python train.py --n_layer=9 --d_model=512 --n_head=8 --n_kv_head=8 --head_dim=64 --d_mlp=2048 --vocab_size=32768 --activation="tanh_gelu" --norm="layernorm" --norm_place="pre" --norm_eps=1e-05 --positions="learned" --qk_norm=false --attn_scale=0.125 --bias="all" --tie_embeddings=true --parallel_block=false --init="normal" --init_std_qkv=0.0118 --init_std_o=0.00279 --init_std_up=0.0118 --init_std_down=0.0014 --init_mimetic=0.7 --optimizer="adam_variant" --lr=0.000875 --beta1=0.9 --weight_decay=0.36 --lr_head=0.00712 --grad_clip=1.0 --warmup_steps=493 --schedule="cos" --final_lr_fraction=0.0 --batch_tokens=131072 --seq_len=1024 --doc_mask=true --train_tokens=646300000 --steps=4931 --dataset="wikipedia_en"
Each number is 500 + 40 x the weight over its row's rms, rounded and kept within 0 to 999. Layers, rows and columns count from 0. Numbers have three digits each. The size before them is the row's rms in percent of the matrix's.

# up: layer 3 MLP up, 2048x512, rms 0.00788, rows 1148-1247, columns 256-319
# down: layer 3 MLP down (transposed), 2048x512, rms 0.00483, rows 1148-1247, columns 256-319
up1148 088:580496531507536511468488543441466497483483544549450508478484526487468554506468430553515546479482490462541446533502512501512492552485433473453521413478435493535526444481542509481493446593504491
down1148 099:462536457411559474472504532392537492551538492535554522502514488475501523474534444525417517523449524442491489533505500532456506459561563500494454470452491623445474502513569482560487561480532494
up1149 095:473521566532498514491527529501559486485405505485457571560548551505473479526465499433450433449574478516500442568416498493432471494493492502497450484526445522464424508561554531493527526453506529
down1149 097:490513481480494496600564499445459496529499511526509450463538502501519507481441531445605505544392515482483541495579543501471477588538488507509477475509537481425473473422586462523516484458547466
up1150 099:539503548474505457616409479559507471460441474496432535494462521501468505499558496508518453502585483530462450440574433489554557506511516458469472491430441532517508545470504508518549529488506503
down1150 091:542489500518523529593535492453425461509566503560484406476501457459520529470532492462553522537527519513545517558465492535517588506486543543461460461484462533496474517495503525487515542537590452
up1151 137:474390458509494499459497452505449547447477450529516494520491527421502508433481547475565523437553524446490516491529541468527564479481467528515517514513520511531483455525484467345555474491439477
down1151 171:497548550440507496542531450507515431495480503456478582434489480581553440492459464507422471490498487507475456502485468484514479475432544476561539502520526517478511517418479447574485511506447481
up1152 093:519512525456590486441571453458534427579527519500517480403500571489480534541468533429509535473565494493456508484507540530410512487484475437496560487479523547568516571472463448511504585490516582
down1152 081:454493499463506504497431543479564529539524511513476531528506507494463511563538522543550572554427513424537529399510519518521522489596490440569572472524517456494485472434544471489495503426453559
up1153 103:433520516461609485473495480477533455482537546527487526489547468505553518457578513456500504466466490457455491512421532451474507516482483504451485566466547471507476484574506545509494532395475454
down1153 107:430405496508530460561501522482504495544511513527454534517508472468484499497575575582494458479518471481559534394559507536466513516538505478505515479513554488460532485418539468536535482485475529
up1154 089:494502466515473536526568484516493516454466468489486502550535528494481503490560502461516481519546500490515493435493497432510504512513492452472453517492503507459465527447492497516534530465539498
down1154 091:466500476489601525496449476532522527497411514514582496438521544448543497522565477516478536503469494548504556545532522463465518560488495482439493511574517515503496537545485501438444466526549490
up1155 094:545504488469583525492500500506460536550467440577471468456539514496570499474463526426498547570497508550459500452568456495464462495476457554495424475539566525481487488481539472466393476512499520
down1155 091:495514533478549521480530557463519505525547443475492464517520504565500524492530492561443460466582481538441526424517444549513527502526506496537539467516473490545518459383525445571545466452405508
up1156 093:490497544457557454491458545448494457448477552518521477524527531518495516510474472520470491499528503542513503475504530510462541544555540517484474561463479513468419477485492521501474500586563470
down1156 091:496516576513468534546417494561402475538418499591463417424514510500483499582554419498519535486471486420520469504481446433552497460408485460507564527468519447423548477599491493486514472483447445
up1157 091:439491510444452483492497500523521543535562427558541515488469473517487450525462500510493374467480519507556477619562382535536507505470546441498456563477471508468512564478423538486477484407452500
down1157 085:554536464490508445525545456453557540494486562504561524519495503519520503453427544464480510461455444495435462546605560573522481479611476544479538514515483571513482540529521502488525474487510491
up1158 118:493463511507543459528522522464488521439521514475539514573541506542536489520538500515493553432569512510493508533542499507429521539480451447517520511496534498511400539537493518468478509524431562
down1158 108:514532499514443459539433468522569501547469542496516484517528498440546459456514432422492438539515558488484517546495489498485514480504498473526508481441553528481557480474451455572547487493433510
up1159 092:483502480540480508453513478595533451536572426532461519451593474535531440530421537549501462489482479577502488436486454495435427533549523560411466520510490485482487458498462448501531574524528469
down1159 102:551484553576457466510492520489452492517440542448480473433516517406468441479509468519577496493499492540442515499438458489498552503432474433547560542477554428481500532573463478471496394517494481
up1160 091:570491457490529437474515490445467545543482566527461527416507443511494502520509435494507500542460497423551445559443532538479436479535458582497437536481493484471542474498415459481490516534486502
down1160 088:462449491483503479494466474515476563441537467513504511492528494487501509600507481448507536516482471472487522445478514574557422498489530483491476514459504542496424463433589513570454433498550478
up1161 101:553498470492485490508535489534494536419566506474501501512480458510508488527581513511501459508541496473558525484457543469533518520509491472523510512516494537506485447514507515473475534533490553
down1161 101:516520476448523471515503540514448456558491512472537477479546554475484466492524422504512549489491489463471536528554493554483531534524555513473521529444522536506494513558510454495502489423418449
up1162 122:490497507547574434528449534526493519510490544492538542497485469482456476490465568529487496469557486546525556479406504546542516529561540513536429528485511449440517438498474518494452430503466460
down1162 117:487502484495464489553465517506438524546550477466475488469530560590533499498461501458511488453575460490448546418485502523507513492431461499533515485500580511507556423451476475500462476479470439
up1163 103:437504498457535588480496474470512501465471479475504517528502479509552495590502481514539492518462507496543544511469535526494507536522509535499472535500533524553503498559393458511600504544560484
down1163 110:453525544590535533619509485439472554532478524534485581458579524459483564459604451480524508556483510451470496475471472529519550445503536476501513513503567509499551510578515435506529455442456498
up1164 094:447501499486508490528441493494558461457463497512527498508435503498537545453494513538488590488501509487503518516437512527546527553500575572451504534568505525457486471448476527499524518439543444
down1164 078:472505618462572425575422508518470448510505512534447429540594574548569524480449455494493513503460540598508493576548529531442458508525556518485494365565507500498537457506488563484453492525525552
up1165 089:504503505486440524471595452599461439431494569517515499488508483500549509424484505473482522404484500449512501527412502557619470500504473591555540506520473467470455457507547487521484401426484493
down1165 084:486528479511528496562441473465476490455485530518507431492565525491487537476514552545493563443468544611499434488506481560530523492505594421495460512515522485528463506447444404476516459583549460
up1166 113:488484554488539476540513475576580550456467529487530478490521481473537514476528521451532476476471467488449490509500516469464461448542541505556539445508504520519470488490564422498512527464440577
down1166 109:481517465543480432450392523527477532540485473476481445513536488546539421469547457555533448481517553496532517433430462525561505576471501516535558505453558518462566476416464438563506521525457506
up1167 093:504503506491476530488491508531527625492452466559465501503441493494506513520536464453478474425596502520516511584534527452478582452503528529501429541498500502522609530525478391481554612514485525
down1167 084:542507508484527496478453530548416521549476510440556452469457562458482500456451439513513497551501460424518508483502518443499443525436446461468563524506504492500493522480480528468491476414435448
up1168 095:505490510447575488456522499498539450436483407465489516494562488502476452467471626542499492491538504622499506520461489608561396514492551524490423415476439507516470492486397458492492537568506459
down1168 082:495540478495455470376565500460518531495520507520531518507485489555517484496489474420487602461490566497500460533590491547486529532465498541480535447488465530478528538561532494495497550481476461
up1169 091:457505492528484528495467551611489522522500494528556530507470491492510483495468492468505427476571483540456497504490474552466544453511536476494552466475538522512451491499504466512437511525488498
down1169 083:543519506473468472497478493461573583483448569464540431464515548494517500492456547477485438514470486554535513502535502432561418488506487449523526440480557442486465509464554507476468502591499467
up1170 095:563490485495501528501405484558499544560480423513486497492492518503524542479506470457509550540455494447502547454453545486561454486501507456481472541497489538464451478459503470522410550502549479
down1170 082:565473565549550494428562439456575451491475482589487487518496490543505482510506485463478464441473494583472496455465490525453490485460482477441542507585459558535508534513463437451511469596515468
up1171 113:504505551548543528553435495555497478538487438446507476545605478494509492482449480449520534479506520465480526531573457491455407566489461445462548543535580488525555558572477551488482483418445464
down1171 100:444483490553596514593535519473524531428550492527390571474561495467501493445585426514416467540499455490497450507471509487477512475501478446509498435504451475462515504429531497627543489470485503
up1172 094:507520516517582500423501467487491524482541513506491482549502452492505489483462578425493477459501499467475469499466506474514508530497555536521509485520520520579443471523565526519524461489493501
down1172 096:453486519418543476563551477465468492496438524508458414471570540419454511476622452539472466499457501494569506484558480538528484502549505443547500458470546470532444473492537491434539493463481516
up1173 131:550596468536517457540462547455522485497529486488475583501490539454525465544458455498524466462543480482443564549523502527506521516504537515502501493519470493535455533531542503566497414539483485
down1173 159:459431394550519528497489541445490560466519515520465434542539520457443498549527547537613528526502498467573521471516505500547530550539471506448501516500515488507525467515540547454527471465485496
up1174 101:487507500478500471507492505516467449490461513459497495469581500513490495549518488510463469503469530536418516453525462455494465557470583560491483471538546553468557490517486481527516443500432442
down1174 101:432550504589540527502455445491500540481536531526388560516572547471466507534525524513570551483482476464589422459482528504456510480547465494440489413527530499482496482466525522497468433517492593
up1175 091:490490436428551499457478512545550410539497490439486507597425416494515473481556507468503533475510504573539524427563565498481526512512402455556527565497523539497492538505528533495518464531527441
down1175 086:482521563573520541561433525529525562475475475528504499523493540508520508496474465459482490511434483559482560584430496531500484514500554483467519495475433493491450527487522433531488475469440435
up1176 090:501492489485493491495495531502549534501427483505549513505520529516461491525519604547492547502530497529505547517436503530524438466503551535597537469491503519477464466520603547516496462516498481
down1176 079:610591490513492539509497522462557514447410489461525453428634529427445529436560443472471476543562490417520497481418543505485623440460461530501530471543611447525502584527502448453506438523522486
up1177 100:476510527480482499480537470495515560597461513562537512504402513497530564504371533471489599505535498593502486494554475551502498476499550507470469505414519479610469505510544533502502497484615533
down1177 082:459457537571569538506412431457462551461468494531554444442521519441504490557538467577441510513468490469579484553458509547487504487476487445559480462469528459471418474494480424482501475519437476
up1178 092:494477426515593544540484519555471486461499476417457473457554516519503469542485530530522504479497543466463495527458472554480486498490513605484499613559452486516529587499515416485484463459476426
down1178 097:527542540511529451454512488541544569455510502454462503488542548462503467501536485517392524550490479482431490510450478568547427528501501514531524418489531506464509461440507441544494462490479552
up1179 091:511504547484442451494472473519425456507496432475452502445485563503472554519487442462520466464516500451445483507537555558424503547457476506559509478513504478459410486516519516476508469483462508
down1179 084:569485398486439549510470522469521430531532494477471563504447474461521465483523446541549482511489620503525470488457531441507536540527479480571427510433618488457498557473504474583492492517467525
up1180 110:456483471560502544548521533463518509457448530469496498507554455488521568490464568490541485453543487414424489484533484539538481430503545596542479531525518530520544507521549425516549465571470486
down1180 100:514493522512461396484472528522566463554472533476493465503540502454525418512592491498461488505542544459592490473513474440548494504519458505492541461488598492450561495417419460455550591523474485
up1181 089:530512500531389510529530554513437549544481522575571476429529480492465476572550474458512509496428510511526537408497461460503434533491470530492453549542517491418481510515567430493517501460518549
down1181 082:503510508490471503431474463552434535462439467436454511448516556529475495513487491492427526518530521477495505555439540491493427468495485456538496408539518476420521441522483544553503494507471521
up1182 102:525495546534472528543424489430539482507591498499499539518560509518551499504601524489484479469552502465538479461441483465488590453489473525525522509475495432580540538545464466497537531466486472
down1182 085:472476471522554453506390511472458515501536485519571439473555516409474448415551475526509450547513449474526501505483436502496529553568496500548498526415566534475466474424565492598557479483476461
up1183 099:516501465397516539531491467449505553496476560483489484472495499476556553463497464454462496490519514483509480528470435524483425504485470459537489442582586440614553442576485488502553553507450489
down1183 103:510590498515563476518432492471512513489520517498491448476531503551515551492511551573517474558447514585513562514491490558463438536524510494572556428456518589485545486430478478511453519462534551
up1184 093:608488527496464520462546496470480535546575537537471501542508473512517494505435487510512474529446492571504500490574532498485542444515485536492565455433465440518465486540484526492447434475483528
down1184 088:502511495473559491416556510523416503514446544509514492449567492443477418463574502480495483544515511492506533477478476578456509540504538553562561519514524537498461461445485441524522460571405468
up1185 110:548494496473428470565549559457467495588485534441544488504480556478482521527501522488517492537516495496535475529501506522456447477518531517514483516489444525473512509464564562466520485443457521
down1185 100:483529493554488540566448522495512544465519477464500571471536476527488566542526486531473520552479487529380532499424520487555445483518542499582497454456442564523487491439538494603442432503570544
up1186 087:509501452479564499479443573523494498453556480503523508534536475499466523437456437490539444442457488455608489537432493483571498409534526456443466499476612556547511468469511405482513530457500537
down1186 085:539495515480545471479507548508542503549566488460483483507497475532481482488502486471400513442498461498396510529455482511562493527512489461497537429465484484505432455465485505542523508504532475
up1187 085:541503447502404549424440490599534403483478516500498504562535500488464575494466454510541486538489507478595503514515553463544474463507459526469514489440533565503457484439448497497501515546523457
down1187 089:480525488499562482491533474620523466438471512553529495519586487436499457500540444453499576461527515483511485585511583534458505521454497498496482478497503567511535497521502477461463483534555494
up1188 094:519499573522506463522545524546476468556440512488453490520415497525518438462507529498474566511502502459489474468424560580505483525520539524501489513574539516440553491484522443465429513505485519
down1188 090:492500507502529482505489466519449514560508471549463481493539502487496519533533520518516460469461534479471532467488422508539494399497581467515546497522491435498503471454549449579556443503452453
up1189 088:471500531432513519535544509462573472470529509486546495488542479509505418484400544519462548555549512476496515449453559487590512522499458511477522515443518485514571458523511468498491512461512492
down1189 087:475523477458547509445429504497475458492499432561487547438492468545531507579554456492540534485437496430461497517524488534479534560490486458572545473469490493481435478471577445508438459486525496
up1190 087:456517485487550524493547507475515523469417572469472480485476561498517494478553488515515462555537495510486529446513578494517468422488520545523448528485454530519449524501464526511485487509508516
down1190 084:492516473468529505578567624510474418472514513464502545496553500506465467455561576508505525557538516463480512386500485463440491438480410534515513564494551500540521563517527450420567512547438481
up1191 096:504495469455484569535430475531477459466482522456511507495499484509481595468420527524495503556481502441465484435623497523567518464512521426433504545430546467491561505501489475514525492437470498
down1191 082:508522537512525501500493461506517465489502544559465503489488410488500513511484517536559476469500526506513497472484505479496466525457541518484502512495507454448489524463506487463515488528492527
up1192 093:432507535445522535478510454484422488533461423464566493515446471524475502548517506518508524457470509603427517483520522463478468541491542475488543480442498474504459474481470462505541419534600502
down1192 092:449503454469457522453472473521571536482508433528542495484535447454499556499548499492499513502460557398527485537472478541470552556557507526519451504525445526449457494536518496476550518492460543
up1193 090:513509483475500464466518535503427465544501517465412533472506541515518458475521461526512512501527488504518494460533550542488517541524545534563555447434477560507450577550468480515505462511544514
down1193 087:454487513527495403470460516403538514503498510539531488457506503472481536539497478486558510539443474487542522498496504478475529465483485428510492489501481488487472487449480419486530479458511480
up1194 085:444493539548588512475574574508529445456507475565450482469380505508481500509572530502482539554473513494470477501496470487565495571507482501464557456516508480369542502484579423496524528482481526
down1194 085:483546486540484530492438501519471471514518528464515539497483565427498467507540474471528557509503503525555477509506522482489468527485463509486484530466529477493446576521584448425540513516458503
up1195 095:529505503552592475499484481532475473483526497424522508483526526500534415474435434469507477496445485502517488541539479544503449519493574456519437583580470457494490514462465460497491495439487563
down1195 083:536415464526555417549527480501421477498398519546489547532550454491506497418568418522568448461469548573508483492488465461516549459462466435477442498500503533511577516519474510470483447498500546
up1196 086:518498498558465512474468491541454536505484513542530534464518551500545464505457559479474525565503506542430468469518469593515521498477461529460511482540487523463489547402503513521546457529492522
down1196 086:502473555473514497532564498459542573464482523502473502522558536443477535476615619539581457554477467524551535434506470584503428549504498485497526461570529444531503513446582396477531439534490531
up1197 090:533506521540486495530534517472448496559575481557506491457513496493524486492441506481529426506445510481468470480517431497464516479485536505535495544611527485482519528444428538488541521593565455
down1197 085:503537545509624492440509517445544507514562513536474515497544476498442539484548544552533550531549494383563532400509469539477510487543488511543501463484500512474492515462545463538532449481467543
up1198 093:454499481485451511468450443453490418403563533531489479511458497496565448445450508523554482472477508481551527646492454444494450538488510538464428570608541523515483548493448556498498541500438484
down1198 083:422454528453524439561581483425585521404542485549543560530546598457461605483504491500480581552485537444516466529520481538538493479492523516476505490501479580565524500508505495553462515501520544
up1199 092:491493543487522446547424461472445503507519526460480495477466477486552523497523392481521499466534501431497483548506483497542464484506546485507485573634492530535542540501430531492563478539530470
down1199 080:536464520483612509526445455422547542489474485472549468482503532533510508457473534527479512517451444551475551503535488572476490439499547489542515527461432448475604538467499470492448503470536486
up1200 097:490500486442552465461508532492553452521487583482529467456512522464521589497526530527481511529491483489497547538519510469451516515529449529472504471484432560496506509441514510517469462555522504
down1200 103:448504483490532546563432525496438526502489514486493576549478472564477500565532436514456454490559542466558491499525475510502518549464498496482505415473559483464584503551521487421535527465496558
up1201 096:519495479472565504513489616437467497467497505524485472507578537498546451515430446480453500476443492529521511532503537421451466529515446394431550503505542501489526523533513520483548492490497475
down1201 090:483576496505603450429430537524480482521543475443536556445479519459508526528630501496525545497489496457473519535538405574464469532497524492502545493462494501532483467481569435488481514547475482
up1202 134:524519583552462508473485464516498441525548507474492568483465526554464557470533523501551484502515430509587530476526490561472446533395551491493552464528423521476500483511507567564445475502424535
down1202 201:471487377504495511532511527469527565493498512503504435551521504421448520510529530546538491508500553464478580471542517497504510533587506508476508491507486499495506489528516558402557497473539484
up1203 086:460509556546518450448442458540441425478493479517511514522546583505500562475538452472535507476573487538481462502461528526487554482475464465436464538438502500506470526538512556491479505552509514
down1203 077:522452437584419469541474511484505546550549506506506525456497480461460488427522476565508502579448529447553522450496465465465542495553460420522475591431547475486481533535493467596480503501471456
up1204 094:475503431520518447517460475510529523395509577529457516490524496508522496513561478581522483444507514527543498537448500540587515458494477526522480504462529478541534556485507459486497519547483501
down1204 083:595491465470570521507528500484541464458508526479523453483510481409494537472500516513537565483523546517428519505424506463545496487457516545476510480425574497576437520521467478581577433472495503
up1205 101:443498482467550518508436478482543525512511444534493493549452465491475437528593477456496503461492520483507565480513472447477523465482434556518592427596463426508495547564524476492526518440489441
down1205 091:521502518490523511655530466482448491421453484541476443479524565567542495499516469502366447452516540530369483497483547546500497522525520517450503488546515558501515528438486522530486489400465447
up1206 090:545506484483388426434532575463485487545535463474472485472503539517492434531470457432545505511470524481429523500528551565474527469486505447531520515524507469458537507507498444498536529484523465
down1206 091:486524513521509506510500484462497533543476464493443490480467428449525530528521481574536501548527523477555448487475476445509463461506468426506483514470541436486520491537468542548519504477481561
up1207 087:478500542469470536482579479535492435494427431480542476506458450505565550505476456459531492516495503506476520514499487529505483470469534443507495427509542565494476480484513548494473465554482500
down1207 105:479515515468529508452438500486562476506504515485504566518541560448484505524583485506540506473434536476516495498557448548447447469521509480506548483579514480463514517438523380478531471495422442
up1208 098:483487550569518496456510473467510506474531563468532529460497503506484564534547523587527501521457519446507494497539565522528543455539481517446452469478521576430570508516443523509524545508499499
down1208 091:461524521597507465556379521550378444515378490540445519417547518508519440440530491434506559529502451485544472502524524519451497538515473510487545522520502435468502504526467530480506433404425468
up1209 094:516507571475437512509579493458524451528479496504489512476489526519479495498535549503492433405513503509481485529515440496491435562470528490484486510543458544437559495607503579495548535442493519
down1209 090:553505496536494506556505505467557495497485519574500584493495669413488487506512478488430563530441513440521461445443514510533499467556487496520538473563528445520456544430543491572583464401502488
up1210 144:480419475481488499500460459479473505506468493473483391521516494409524493461469526481536532475492601534402503519497510508554445474541535450503533514504518510509469506495527486373493465499465600
down1210 222:527548582482489488547527473498507467500477453505467610431477514583527450482483458497443474464501465514528454504430487505513462482423549470553558521501524511458481502375510450575472497479461505
up1211 148:479467438518493503520516491522496474498524501456476434500457482386499533493513460469502511531500631502421593475473471472533556506588450532465516522472518494520531505478507482327460573535514445
down1211 238:497570573485473472518542469495475427507473472507483590450469529566532448467488475498439487469500437508517430512491474508512455471415538486563536487519533491449483508416502452589457494527444491
up1212 095:555481450469511447552418469447492481478523476491532544465498453512486422449446494565512477431474491513474513483612496464468461447555469633481475474519479494501524462471534466491483519547544516
down1212 096:469491514497517466465430501525446505580467504512497550503611499447541479550495468440560577461502520472547486482523519530466558541456514532486497465501503505414467466506490535455445478510502484
up1213 098:509485515635480460509504506440518485532523525449608517513516469497510481503497508470535477546552505482524489483530458492470530477537554476484507583454550509478494497560507486497559494535560537
down1213 082:476542547538488487499393502523513487527444524503507508433465486523597462576527545480547565513517456519470462498461475451528454497453549471451528529511505475469537460515435544448487515499506520
up1214 090:540475551501489529459559483455485548463432509565536524552525563510479516524503527524473553551513531465551489567510433481534487468487445508542516429465472426484554431524541528481438546492514494
down1214 088:506501427564460507537507476559425560523470531512505438559521546551539506490509510510502519469554533461446534478484519503486454519521550513533503468518547470467499442440537513560559389405463523
up1215 091:481502515469463567539488445477456557566479544519551499523490496499480542440494526547522449524523497539510535421567520460449500471508515521536516508552447511465522508471540496511517559542582566
down1215 087:452494432476549506484479479518457483547467479498478477454537475397451541530541463501512543515472558431540504472465484606439584501466528463582438462484482486415466468489529477433478468475502544
up1216 097:485491511464445445401577534542498485404521555525568507432527560499542549476584483510471557556492506500465480553474503497536475503481510543540473487544494527477513534443457439497534571470484472
down1216 090:473524472548529553441446511474443535460525490503471560500497527474473461420571427546489460515531597472507512549437446487435520551585493509529468430433552522450529519464515488522556464449463566
up1217 090:534512510570570523479563493505558521469531406522520472547500513501523476510491473442463554467464499485552499470569465515531466449486420565509521476617461540532458583430515462503546425489557519
down1217 087:523502470555563452436458486475518470436477506523492472459571528506487454420539470517507543514409438498498486569510468586467561537535482498543483461485505552514509474455520488497460511500529489
up1218 095:430506454571411453583494465529486487473512521485487490468564516492541521554560562533476527526493518537414474499540557563424501497474479524500493533556497493486516530556537484496555422550503515
down1218 087:472530495494525557502467535446495540516517467505534512511509472489504467477596491521499504576489568497611482424471474502489423521525556539491475544481501501524523507455493507560525521471476530
up1219 094:464514486447492514551534500519495508495570556496495486466503484518487469552477481457514553533508489489472499489525511489542432579531598543471489463488515507449495528480440458514540559402514445
down1219 092:520506503512546560457495582482523449579498504500502488474509502394419540562543477580544527513485478422534559414416479492498538510481488482570516514472550440458490506522525460464541442532488450
up1220 094:506495459530483562546469440531478505538424490474504477537528559472509517566521544568508538482510502555528473518560511452496481522529493597552532529499569534479485462456519519488516459537589447
down1220 086:462505516482522436420554491550462527448500484497510471510473463543504522513449499528491521503535532516497519542506435530506516508445556512444521532552487528568529516576446471456450558524563488
up1221 092:566495557496503546511528486532487529401489554490500472443540501504473556464463534477496537502495514505418512432514492535389519567501477546475515501505484469459467422533494509499504395519480517
down1221 097:436520519549611511492447484542419510512454514510435517447592551503471460616569492489549537528483487505552513377499473538489420462456524498513523436546517445460497479497564506476488475491488518
up1222 095:477501610468497459457456522481523511452540530565460500523513552502457525511457480520494500485526505441492503481424548432508530540500459470481511471426467526520556495573528521496499542545458432
down1222 078:460475460463493490516502495503495480488639514526571495510516558455533478488523475496442506517509525455528509498516482558483504478491500544469447456470513567518441475488585471538494466473464493
up1223 092:518491396426496528501515540513480493483500490404526529453520445507479567459492509549532400565523499501505504522440431468530463621488491497468440494529536481514467466539553482519397459490482528
down1223 081:544478535510464486575510424514580557474470582494397464485500510554458547473462513521524520458528600570460525616511508545538498536493575480495464472490582469418530511525447490476588462536498507
up1224 092:488494534525535522604448536487514416482461460525509527457502456531488500529566425515491534492488517486492516548433494527482494455525531513505500507481510425434504488483484513502521484528531527
down1224 091:457480518521555546508430453482424530499493481532454454439601519376483542524520443488559608520522442515534510494540504525440485532439494468480529480518509458458475484485574484499477467507485464
up1225 091:481500506503466520494405472471488455473459483566530478507510533514470512425515507537508475421503502449500518479566517528511519520513530452467538484524487500438523570516532518494521557532505463
down1225 080:580604469528483462513535562521495512465499515441489523449471506478482495468504402478498493500498448560475507551471476521505507480463486512432497513452482503484490493563506415454467526544572437
up1226 095:419508539490587582528536478435466470567510513455525497489472549517535477490500473498504429500517509483501487455574497491498544540514474415573508472504478506481570453574505496512566444501483437
down1226 090:455502504562600517528424451526510481438505471593515462487552582457507539539512492500518554516453501422547502532521496512498521494459472530367460526476571543534441518491527455463522455537467556
up1227 099:495501566460483561549445475502478501513436596539466499509514561524500450493535591560495509533463498404479464488435541457513448561500450448507430449443493562510422511515501514503475406415492494
down1227 098:525512499469509494436464539517487460511497560451536482481544505376496428453497511467552525514496598456567506542505457570472550526522535554510520435587567437478519545513477434437536507564451515
up1228 094:432500465567504466530531495385513519460499506481518513499534418507520463446451512481508482540532503513504531579545493484510548493515525524499539504517474489558517531487436521505537507498464504
down1228 087:461470519501516559522537523504508480469492504538560475484613484437442584485536481464548566508511472429547479521448481510478472582484429460533513501508559491493531537518533457463578444476434527
up1229 093:574487479540515551485504431451500514462525481457548511578467517483507509569584572476539424562508506488483583430485478530480453529513523520516481482458512491518508412471475465507517501588520541
down1229 089:541513487575487523440435480507545581484455493444490520466448612524521448478508510489475499509539531501502522573451509578495514566439602479485470404490529528514471481512466491523400527492530494
up1230 090:522498524412498490513489484512537535536432527532580520436504482492480531535464419528508517584462495514488489446538470466518542467527538449571514500458540544563432497516570506499505415522516576
down1230 084:495438517505479528584509489454511513483511523501452465509499496533519476561488497519479520478534470565442509441533482512535517506457536481485493515462517507467515454501468503539478518492488485
up1231 098:534498585465522475501534485519541500501507433486577529508489560529507361490481567537490521505524487420440420436572530554480477507504453492485503454479516460423531468547459576517495574486522499
down1231 100:461505464560562526474449497484508469522497536489545409443524524389508468515624555499595512570494510454541540343515444540497526447436562483529496524482511472503540488462548444466563479485454500
up1232 097:468501515461583541453525507483457530497533470553470506531451464503530532466425526516480481514587496478511484524572410471468514508506477447499490485415411457476564482472518480501488526483499411
down1232 085:492530512456498556503479502475470458514563546455511466448484459463547497472524506554490513547531454475466533548538492514483503569472522526511467556488512535493448544484495468523381531547559466
up1233 091:523522471502561468495480541502499454448446493494489514552438548503513543472515504565514525457507500553474451604468511488529438523494540468489545507513506478554532501507490578512586451545456486
down1233 084:525488501431551522512461497477481419570526452534484450450501465443488539458524486551492495551443452400520475529545484489401533581546459539515553532469498531514473569506546442437577535428528485
up1234 094:528489499526514510474566497533522515511453486482523496531518465508510436461548497473516470496526490507532541557495458427496492480543502536429511475433460483444511559535533497498502493510513433
down1234 087:427548510563435487478517549452525544482555516452531490462546522502547506591499566453549555473526545447467513504481520508521509553461565463522476509505534511459468472469485474480417528511561519
up1235 097:501502569579513495448473494497449478448590519509438549510522515511467467498462489560492629432488505479553444537470489578439455530496506553528506500429503560500551446498501539485510547535501476
down1235 082:502482483543512512477455523594468421475434475548485445521523547514499425480452432509521597421452545476499504505520536491535498478567501524541528490499522506504509492515499527552464478445374430
up1236 088:444497573521500506491516489528490453458496603494541494499492488491518512502536550467491540517570494508503475538547484475516489525468510493466490500480532521518416499527524481502503506530518525
down1236 091:500495425533556453477460477468450493483526425523526513444525472473514464443575484522518475514454563477520437456468458536451506512569546499498479529445522556516539491410528525540524464494508470
up1237 087:443488490546466489472484516522464480471457585540491456525451544495516495516417455413565521464512525493519529548482455624496436469498575531510487462575526520514497541463523447514472473493472583
down1237 089:471526527559535460523491453516547564508490477480478579488526513486464538485568521525433505503432523555483486484434405526492442523467514397458476500458479479545486493460511476528475471459507528
up1238 111:513498466525383490500478451485469576515497470535555525394379510513488651454409506576555476509507516545528449515487432485570484503519462486505460502474512520460459541444506497479495509441485560
down1238 096:495538471521518496489411463501416488544485483497455521442575542447522498521551467525545522563455478482408524468470502482449488515553512511522572460453469529449482465530530491565517455480460443
up1239 092:561491543450499412522512551520500449455526514480457527452572525505520521507482479522458554494452491528480498476463525498541485448477442508479508500553472499484558557508486466489475470520504432
down1239 079:528584524498514483443471526465528468484499478483546428452473474496476507477450468456526534510457503392576499488487564469464529519563519485525529486500549462413496544508488460535492450519508489
up1240 087:602493475399528467497504474504518528521543505511475468495547468525529459565541548561470487579504502493488490516475555446505524574539490489467550561466424426534477487492469496486499460537482523
down1240 092:535501503474497557493488580532452453522487512453504531471508488402481536484574452512504492483546491467488539530454437533516549443434523512560567492470546467555452531519529454526491493408426485
up1241 098:501486466545493555552522584493506451516430420463441480510557529512512441523510535532509531530522491493495513475469542517451503448511535570501537599563443477468508499487507487515527475476446544
down1241 081:526506504516419488495531541464562523506449550462552466517571560424495532421546569485459458498513498562494509494550468514477485541559476435537475472514565490368487481500433467483502483484402498
up1242 092:488507512463431533487467483515502518506516496500435503484528568507492489471575406468476525418565505452477496590483524466532532437501497545529539464523519494500462566459502523523484539523480523
down1242 089:487546525510518520540517494465428566403443521550551420454513455508506490527583497510470473559518499548541515510536469517489500482479543513474501475488455528476518516518483472417576512529563577
up1243 091:463514542493506481526521527372492562539458476565490515538428589499500453538496437407486525488511503469518443551432499472443447486488477466456553480495462482379550443557525486491528509495523494
down1243 081:531564395500497562511529526471509498491529534471503516459526525504476537554553493533563506535530490468566479412477512451522419524554524460517525500500505521553489435412564485533495443464577518
up1244 119:511481564524547485503559445515459498461531473562510548519483480514537512502470513488508478461576451486469509474558501479451458497523528495419541451489439507518525473524539483449455459546514508
down1244 126:470512490478511480525412537450532499609509516552453486559571461459476509461591381470463459519562479472528519457476457496501530549453497495520485506524555474457512569460503460565517487443445493
up1245 097:540509464562512436511497493508467455512557500481388504577455523506526470439517492546494521570486489424529491485462537429470497525507546569470531494471467492509503514465480533511474464476401581
down1245 092:443470506497573453446507468401543589489508518488504539491569484416440544527615477549549487561506520440531482425472519485459467558497516428486535479464507523478497469524501436521493498490496418
up1246 138:539545567479530541516501416500471497475509492465527559618411484569471473531487491487418541506543471565563579467535551506495504468422480431526546464512545436547489528470495484514498500546459493
down1246 194:478491426498485508509490526502493569491494520527495435562506513420452581506516523514614487526511525509483544503503496513518490533553515516470522497497477523529491518535525545444561492477531475
up1247 091:528468469495458459422500490476433505502514424483423537513474482516507469509569537518531473505454513507454508556539459567512484447497510511467425518546499479442440556433423411525502516517527502
down1247 092:579502511511508488524413451478552614488420490501519494443510506419523457456553443493458480511509508456539529514488458489457589527559470466420538442502562448439526521522466482498548530482429521